Weights of a small transformer language model.
Architecture: rotary positions, no biases in attention or MLP, normalized queries and keys.
Training: a variant of SOAP for these matrices, 574M tokens, 4377 steps.
Each number is 128 + 24 x the weight over its row's rms, rounded and kept within 0 to 255. Layers, rows and columns count from 0. Numbers have three digits each. The size before them is the row's rms in percent of the matrix's.

# layer 2 MLP up, 1024x384, rms 0.277, rows 327-377, columns 256-383
095:120108173096092160162133099107129114076092165122143154149141150097136178138164127124136120122153147113150161155117120115138148173149128128128135131109129146101127114112122116105127172124160115151121126142150104153122127123142137159093121151139116112129164120137117133088199101168072133101135150148123096111134110148152146115097122174150120121148149123096119077128141129087178127135135
095:120151136117149154121113101093199131137142125100135109118134135147154105142105118140092077114116097146109060113155140133166090135120132139105117119125159117128158129118128178109155120102122122078178173156100078143130096137104133143137113133136097112114141116147124121186115093066107111114132119132120142129144127129130145135120122091117121112112135137084131112138130134110122151120114
097:145101129155111120101166137083058107091146154095128126126103130130156122156129136106127142137101152110158105109129114092110133093140102171129136122086095114126123140138103138097139143127147138097169159132116127110139173107105108170128145097111145121152101159149128131121176087095094112156109146140126159111122144117141181143128184122110198135140090148158107139155148160110139119108136
102:134114104088136153124113122131139116108119172155166106107138130073126148140105130130117160139144093105113110144157107131167133131134129146171120154107116097154081138156131121131109101136120102131146148154138106118129100102159135107103134129146102127137104144139098115142118087135102116148127139113129090168116063154122118115138096106144107103099148111138177136093142137100148144121142
088:112062126123091117104137150148110140153151158107116073156144179175160113143142162095109118106149106151163147108139096101136105137145099110093089112157117125137155123148112156139157137138132090153159123092122109130098135143128150102082170141174105083095095122136108094169111115134105117122105146125167128123123138117143149089122117131139121101130132112132134130111102206115158128132073
098:138119146125095137169146120145138141166096142106165110147123092160153161098148097078118128152135133148127139181113154096155154146153154148143110127143099156128117151118109112111156134114144087155106124121134128149119123189119134161128140148096166115115156134138119138164114149138104142137109146086114184135105114141095112115144114136139125129144120072132089111147193149164139160129120
092:158141126117130148143109137172141094096138127155121091119106119127127127093131135166151173181119138122107062149081164118108127151133143064130096127152124144145151115138131151146120096135087116105139156131103095151129123082121142106137123131128110125094116136086109120116137115126155111105118144165128119116102097144163131150121091132136138129074165141110119162098136131134130112110084
105:113134103121125130119165172096115169133075156112116122135135084127163108135126108138105134095145104119127179152166100137118135108123102159106159124104143118132104172121100123113156134129141079134109132070114121075135147109143140085117117125116075129131151110095153095133186089121137114100100183100165122116128079119132100165107119152139183114161122103131142172131110113141119135134100
094:162124089170117071119102133100130157151139106113117100095153116142162097156094117179134180077096118129105116087108138066125166131127150128123130146152137175071149083158115120137135154153196120117122111145121101079109135144154135142133126144130127171166178116104133114145107131119116140163165140113138095120121137143102145161135135163074145123132120157119124123138093122114152100101151
095:115146135119144143124153126111112154164110150131120100155125147121099111115151142137140160169110194158145114102144071156133159104140123126107133106132119194145125132156089112083115160124103151139137121097125140121158126150132127111129110130153115148172138153148129153078131148121151095109142121092119124152187106184098165093126113115084122108096144122114087163158141127103125128120106
090:167147113123154141166101087154127101137085142101112127118124108091139129130131120127170144142112120130143159171127104130147110106138161150145128126149121133104127150114161147156185071135140115119098145116168160143126139122138129151130129115101080128152109114081117131104143132163115132139172161137134122101174125090113122146116127140155098115148106151135091094113132130121090090139050
099:124155140136175156144164129123134152097135122101101109089113140122110092113082107080186167131146173119142145126129148099118120110105122090143135175140136124061140160135126136088098138130125126115166149132140151149146139133093095164137122131118139180121123177070074094129149119117116146156141123150154075127104103127155110149142129130165146140135138140113125145131169117153121132116169
093:163101114115163118116090140120138151140177112077088116152104100113078154096128157083137105104111099151138153078094134107187160124137135104139090141196130085131156140142132120104113141109165131136131084124123138136108153146109138139120127104122178091116124099139138153105137114147093096080099154125136104169129102135116176152139164115154101133144126118105106121135124160129135129138132
099:150152104119109139113159126093118137143148111138141106107151151160161141140138116155106116174126085127139138136110180167138098146113134110103136128133140104114167115101151150131084170120115105145160128156101161139115143111129095142125131083136062144104139096106131139140137136108099102098118133145137131155175100196142130111143087114110121115123105130146110140159141142148174104161102
096:128101137142160123104132173144125141147112147148135144113104131132143097125157164125143111118145184141176110145150102093125122136126193138097134113152130144125148140092138105102143106169146157160132134090141136072154130126121182148100164168153135118126140109111148097106133138117105138101148116133118145096119127105166151085096133151115103152106160163116132143143159129105084154096154
092:132137086172109125167115130134146205164110138111147178151122109101105133090139103124131112164090143112138160098105092123098135138116111135131110086127157101139107088152106143116083121111161128105121126146134131074119084099131091099086146097137158109118111128105150141132149115136142097145144125127158094125120134163117091113113126139135166108127118168102118136141125093102111129122134
107:180129121115114105109134115114137161141143152113126153158140083101145123143120099085143162112124141150111150113110136114141128129108119129123131165080124133138153139117082099143112161143126138127105124102107098095164135142153131153156147176121156135189131087093148088117123140105098132121101156134117129093143133108142138151129125123137117089140099148123119109140097132159137109120105
105:129103133155150116077071125120137137097130122165132109137116136084080061155137133124140093166129093163110091109096164128147186128101125155135110086087106148180112086135085129125164076134147117137150124123135118125127147106109115137115139141119127135141143157158136090114145168081152163102122117109114142123145120085118100095148115126139172157094112117125147107141156085114116142115122
107:107105165136135113109103189124144113133123096086125067087117129092090108080172118120085113131116112174125144122136127114135124125094159143093143143099153170122115103119155110130122128127070154118118167179085107118097141137139129128147135104112103095097115169128128147104092123119147114108123098130117085147135134112161098100130127112120099115098162137139130122163121110136122128136144
102:116145166138142081123143133088125113143125116140146129095146098156138113121139148140151154115079160133125118148131108150174128117157115106145093108165121103161117103142124134108139136126110162109142134126196144136171174092130115137109094134148112139151145189141129100165159154110134112152147112065131128117140193118120104089107145110124132129173117123141118134127152144107149124119142
105:123111132131114084145082156160118112136139127112155162116141104104121102155100156126118125116118155157115089092133130124092147118141083062116139144176118127137066129194116076134132136085100142119094169138131116156170135121131105171123161104103122177162149150095140124151097137133117151124133115113134132147141137137115124133120106151108097121108086125142148131097102108089118098112154
099:133155141110141146119124109149100122102150159071123161102158136135131123186102126105133160159116144124125104121128132095132127158144160134131137132153181104088157115112114133134103144131095109163055106180123168130157156119140123172125134113130133144122114153117127133093083151129167131130140086152136145125144095091156118154125176145127150118126140128117129124170139112092146128091147
108:146081151129125127109138151159108109118112141150116150134105154132071155162114119129073106158131155136125107073163132151112088161086129146147130139185140097149093106133164122161114110099150133112183119109110120116160129136133130163117127123135128084103156141139053104091164129130132106108130136146121144152115129147102120126133149159084135122145138162129127125158119136119096132124150
102:140135125137156096147134136135146111121126131131172169165151093091104146140119167116137119094119104091117061136130103128129149064101126091127132126170157137139125126152141130102134140116081163148127136117124123107153155140153124135141119187108071150123111123107146100132124103169113129122168140123100174106117139108139162127088145134149158142117135074140164125108096122127136159113134
107:130133116148126166141139148081138177114149191132153123142097094074161118125111080088120110118122119103158184134151123117103123096155148117105152129146117098107140193131119146083131096115117122117104115184110146134117112089152123142085136120147086098146111104171099127075200132130119146133150126103116130131151101119111160123145111135148142094112140108097104116122113118101114159119120
095:109141134154132152120108110151123187118100145099109135154115139158154086074099131153097139112158105145162118119104104127139118125079087111121144123096145148071137127123121116116155116124138153075128169123108158120139130127153134114106099121176124129125115111105164150138131108138117113135172163117130140144166119143126126098153108124104101121100108121101113162092118152136114115115102
106:146129102156119101152121163110123126135144166097106100082195142140123130113118092148146128194131164131104125155110143143156086128136110120121138131123125137104084106122076118167096123100175147122134169143097140130147136117181142138137141163156175087155103138135130112164125148141087124154116134126091156155131127132147135161112114127129158126122120138138104106137143160143118147141144
098:137127108130141150111136125154114158110151119152121182130100141124169117082163141125099120099118084100107140159152149107126153171098162119161138101128065105089122136145103176143101139131124096158110126139123137136107114154135135113119180123126104098158154144093113148119158093115146147108111134149126149114090102149124090139068106089117109117092122152089140124092155135085136118131108
101:108167147110139162132098136195144142147123136115133104131140152097096076101130095169147135161130107094131139112077109105148143132170122146141151085081174138128111148123115164143074132146103084102088086101118117116119167132099130137113144105103125136124126143094089154138129094081125121109096127149101152088149162127132123079155150099150092121097156123165131097131125099136102112109109
105:148109132137123130063143142133135123130122123091110148085191156102120119125101123139120090155101164112117133135071148108126109127122162136100128116128155126151118087145110069160107156092090124133158155151127139116141138095121159130148124108163149158131120116079114149135087132080093126127146140116128126151133168124159156116105084132139152129145091143081105092168127120128114162141130
100:136135144181152102114108130146105086097145137064157094099142111099097158103158156110112115139160164145178166129125115129131135137148163146132136085132110084125137125111099157114123114150113101136185146094146140120088113110144146116069078128113153052144137144136134120136116148104129145150127180115156116153116070140127131154171129120129113164158048132137155140146092156153124149152104
102:116114131117117082121111111114141074136147181130121131108128170129164104131132175164074161145135095139145112119135108108116128156119170172092142156157132112133105148172137132152132096121111109194144138118126110100132107156172109115122115116168147125114107131113118125109144158158124171171122144128114129123123100111080138115116158103139119134112135160191153135117144096103115152131107
107:104160126146130159132094129150121138137141132088119118154125098116154150165076135097146154159103101103145097163098131110124141128128153128178132148105116106129148125094160134138086107082134109133116179125120110121099123078151143152155152191124123101130120151103098129143124163099171102114097097186138144151169120146123142162147165118153091128140116146135138110108131146156110097163133
097:169170138164128151055126123104132083127157128109124139107137094168154162114143131117089151140144156138105112118152174118153101097139091093154155132088131120129082107085134140142103163096135152107143133115140106138143113135078098168167120125161116115114156145108144097152170157125092159181098118130134105151137127173141122104078187118134144143090100145099187166117109133135120103080145
103:157118140116137114173136093088100102153099102102137087118123105092158170161103174192134073139080154134135151166124110133107136145119154163136124092117115101118155150138136139109145121132119136129086113156126113084154142137127148130143132101114140088177191138173150082131137113100154133156133102114112174063115141150088168149166140143141099128166163120120072140106154131106110141137128
103:123195149117119137142101148129114107133081168126154079101090127162109098151104143145102181127135114114124104108132116111169113145177157172120144102143134124136159125122095159132106187150122158098132162149104140093130193097109095104120124165134077121143139123135119094138169116109102130179118159143125101183119103157135166110105130190155150114142161153143116134170139128098130111093118
095:139147133139129133092081142157133105129137118159131099179083081113122120146140147147128140108143129133138081133134124152130143122086109171114096078103140116156115157115136193106132133077144153112124151143148101116136130138118128108102091131157159107156150102141128156089146146157111123143138132131106105111160129108131171132139120163147119145159125118154108177180109119165099148142138
096:145160143128120143135147124109163135102136139126125143099129133092148111130092147105152117138145117118076107099121147106118138112160108144124161110076131118151129126131149123171136106135134094133164100092155112113145106123150131166069127121128149100154128125116129135148104074161118123115103141130104104127147109120116121173119116151117139133168135113104166106156141096113092146089123
110:141128157118142118143175137121159158143177114153114146152163125147136128135136137096118094120124094155124100155120171148145122110131158168098117144168144106125106134104098108135144104157114107192090105153144151115163079150119094140167128117133112139157136129158150145115098116130136091107134112138140129126189098118128147105119091176145089142156104098094134133094128108105145093139115
100:099156120142114142152138145184151122100152116102124191104080068153101143129151144112110122153102161155139112166134087129140130141084157114123113104169109110155143149141141110145146133131107140163137147161144116139168128128115155090122109110137113108084107135120112145125110160116143158115130149096127144115081152140120091136095147119137155162155163159127162177111094142105098147166120
103:135126094138130111123176121146168135148085131163124099142132161127094066126117136134134128141120138120133102110109130139123129138128144171123157117129147139159117164185099131158091115121083090157143056118143089147082082079124100145139099044111178116142108131104110098138177129127133141138167129139107169139120096098146143116101159105123144156097113098179115123104129124099141109141121
101:087101160128157160107127137150142133139144102101144133144115130133085091085117120112133126141142074143138144138125132134064131176166168091132136153138114119147119109116131153139120136105138096131145093115136161143119151046141094149157124110139142140130150104131150100168130184123113102136144111116110126113099114145085113077129127150122147161141152140127115131159093145118101116134137
110:118159114116112108146116119156122117143149143113130122177122123103177142119147118129079140142085173103151133177166111126137114140161112169090109133126095138129124132107127145169100111160147133107145128069154122144135114135107152111118096133163107161129117100166138138121148116111160155161119122152163131134123154158131122148123088163122104068132093167076144094134119125125154131060141
102:130117114121112115094171121128116123096103132153091124155081100092112131120085152138129138134128107143139101145101085185093118167094121122156135142096127091116110120098141116112150130163099121126151145124129155116109181172126086159117110153161158123140106143118096150116074145058182108122123085149132127126117141113113134120167140085140080158109109146148142131086133179106094125143149
093:135135072146172133113083137151109124100094140133105137114133141172125100117084115137159159087103152166134140093114147162106105104121112159041172124134116165079127118177128120118074116122120114115150143156093147091130085187160124153137130155159122150138127125141134105129110087098115164126153170120148103139148105120178092083116122145115170108171097157106133141128106077143135101112116
098:160095097130157130106130134127124116100154145089131065143106110087123142133124091117096148095108131146207129160131109122159149126113153151138124089145095189129103141138102125096089146136138194153129141125145118141069091133152161125123100130096138136169126104139124117142099109125106153116139125142133143126147121148130118148115139100145116158139134124127135153132136133121113168197131
095:147126152080154155110156110134111128114138134115147109135192125128157150137149120126119207120149161121135109127115125168150116129137114158153127119086162115125134127103151128107146127110136112139136152131094117122118088149153132108140180140145162111087121123147129125146145181100180141134090096096176153136132148143126122120184135117113142132161107147101119147140139141139166157153119
101:142151107151151147127146126121126112115137179160123077087124130150116141122080148115114143117208128126141109122132132170132106087117169121119144173144089125081148120120114099110128156158134104117115109133122157155143111120147119115105133079153115118129108085115143162113115137136110148148139159139123128102119113135141086096134093074109117120113137125122112119092106160084149122127139
100:097102134092130155132109145147111092122117156170150145148109163118131126090106122098136103093118116094124103112104141136136156145105127150086101102153112138138123139114132143120085129146123149167162124107134119142108108149121141157144152124101153132093134140111124158138118146110115161156154086136093133154110075111169154091127106089132108110097133119133139134121120067096124142118154
113:104192160137150091125119102118170161156110162122108154136147122105121130123117161140164123134103182140161112114133139118137135120104118131148113152107123138121162121155148107132137115125139102126136145146158098096183139128137103137097110074104112117101149133137160144118151083131095117134159122072175135125127132123113112122141112105122134097125152115117125166144175094147095145112108
093:121147143095129191093098107149139119137154085168133139125149119085126168129160171145158128144110101108139136104126173147149110094104105116124167118141136132155109154096143121134119113107136108106129140136139126111110112143102138086172139079129107099140098086146087158122117154115107112166112124176180142108105161137113088141135123092079134103156147138129153100136135149106107130121109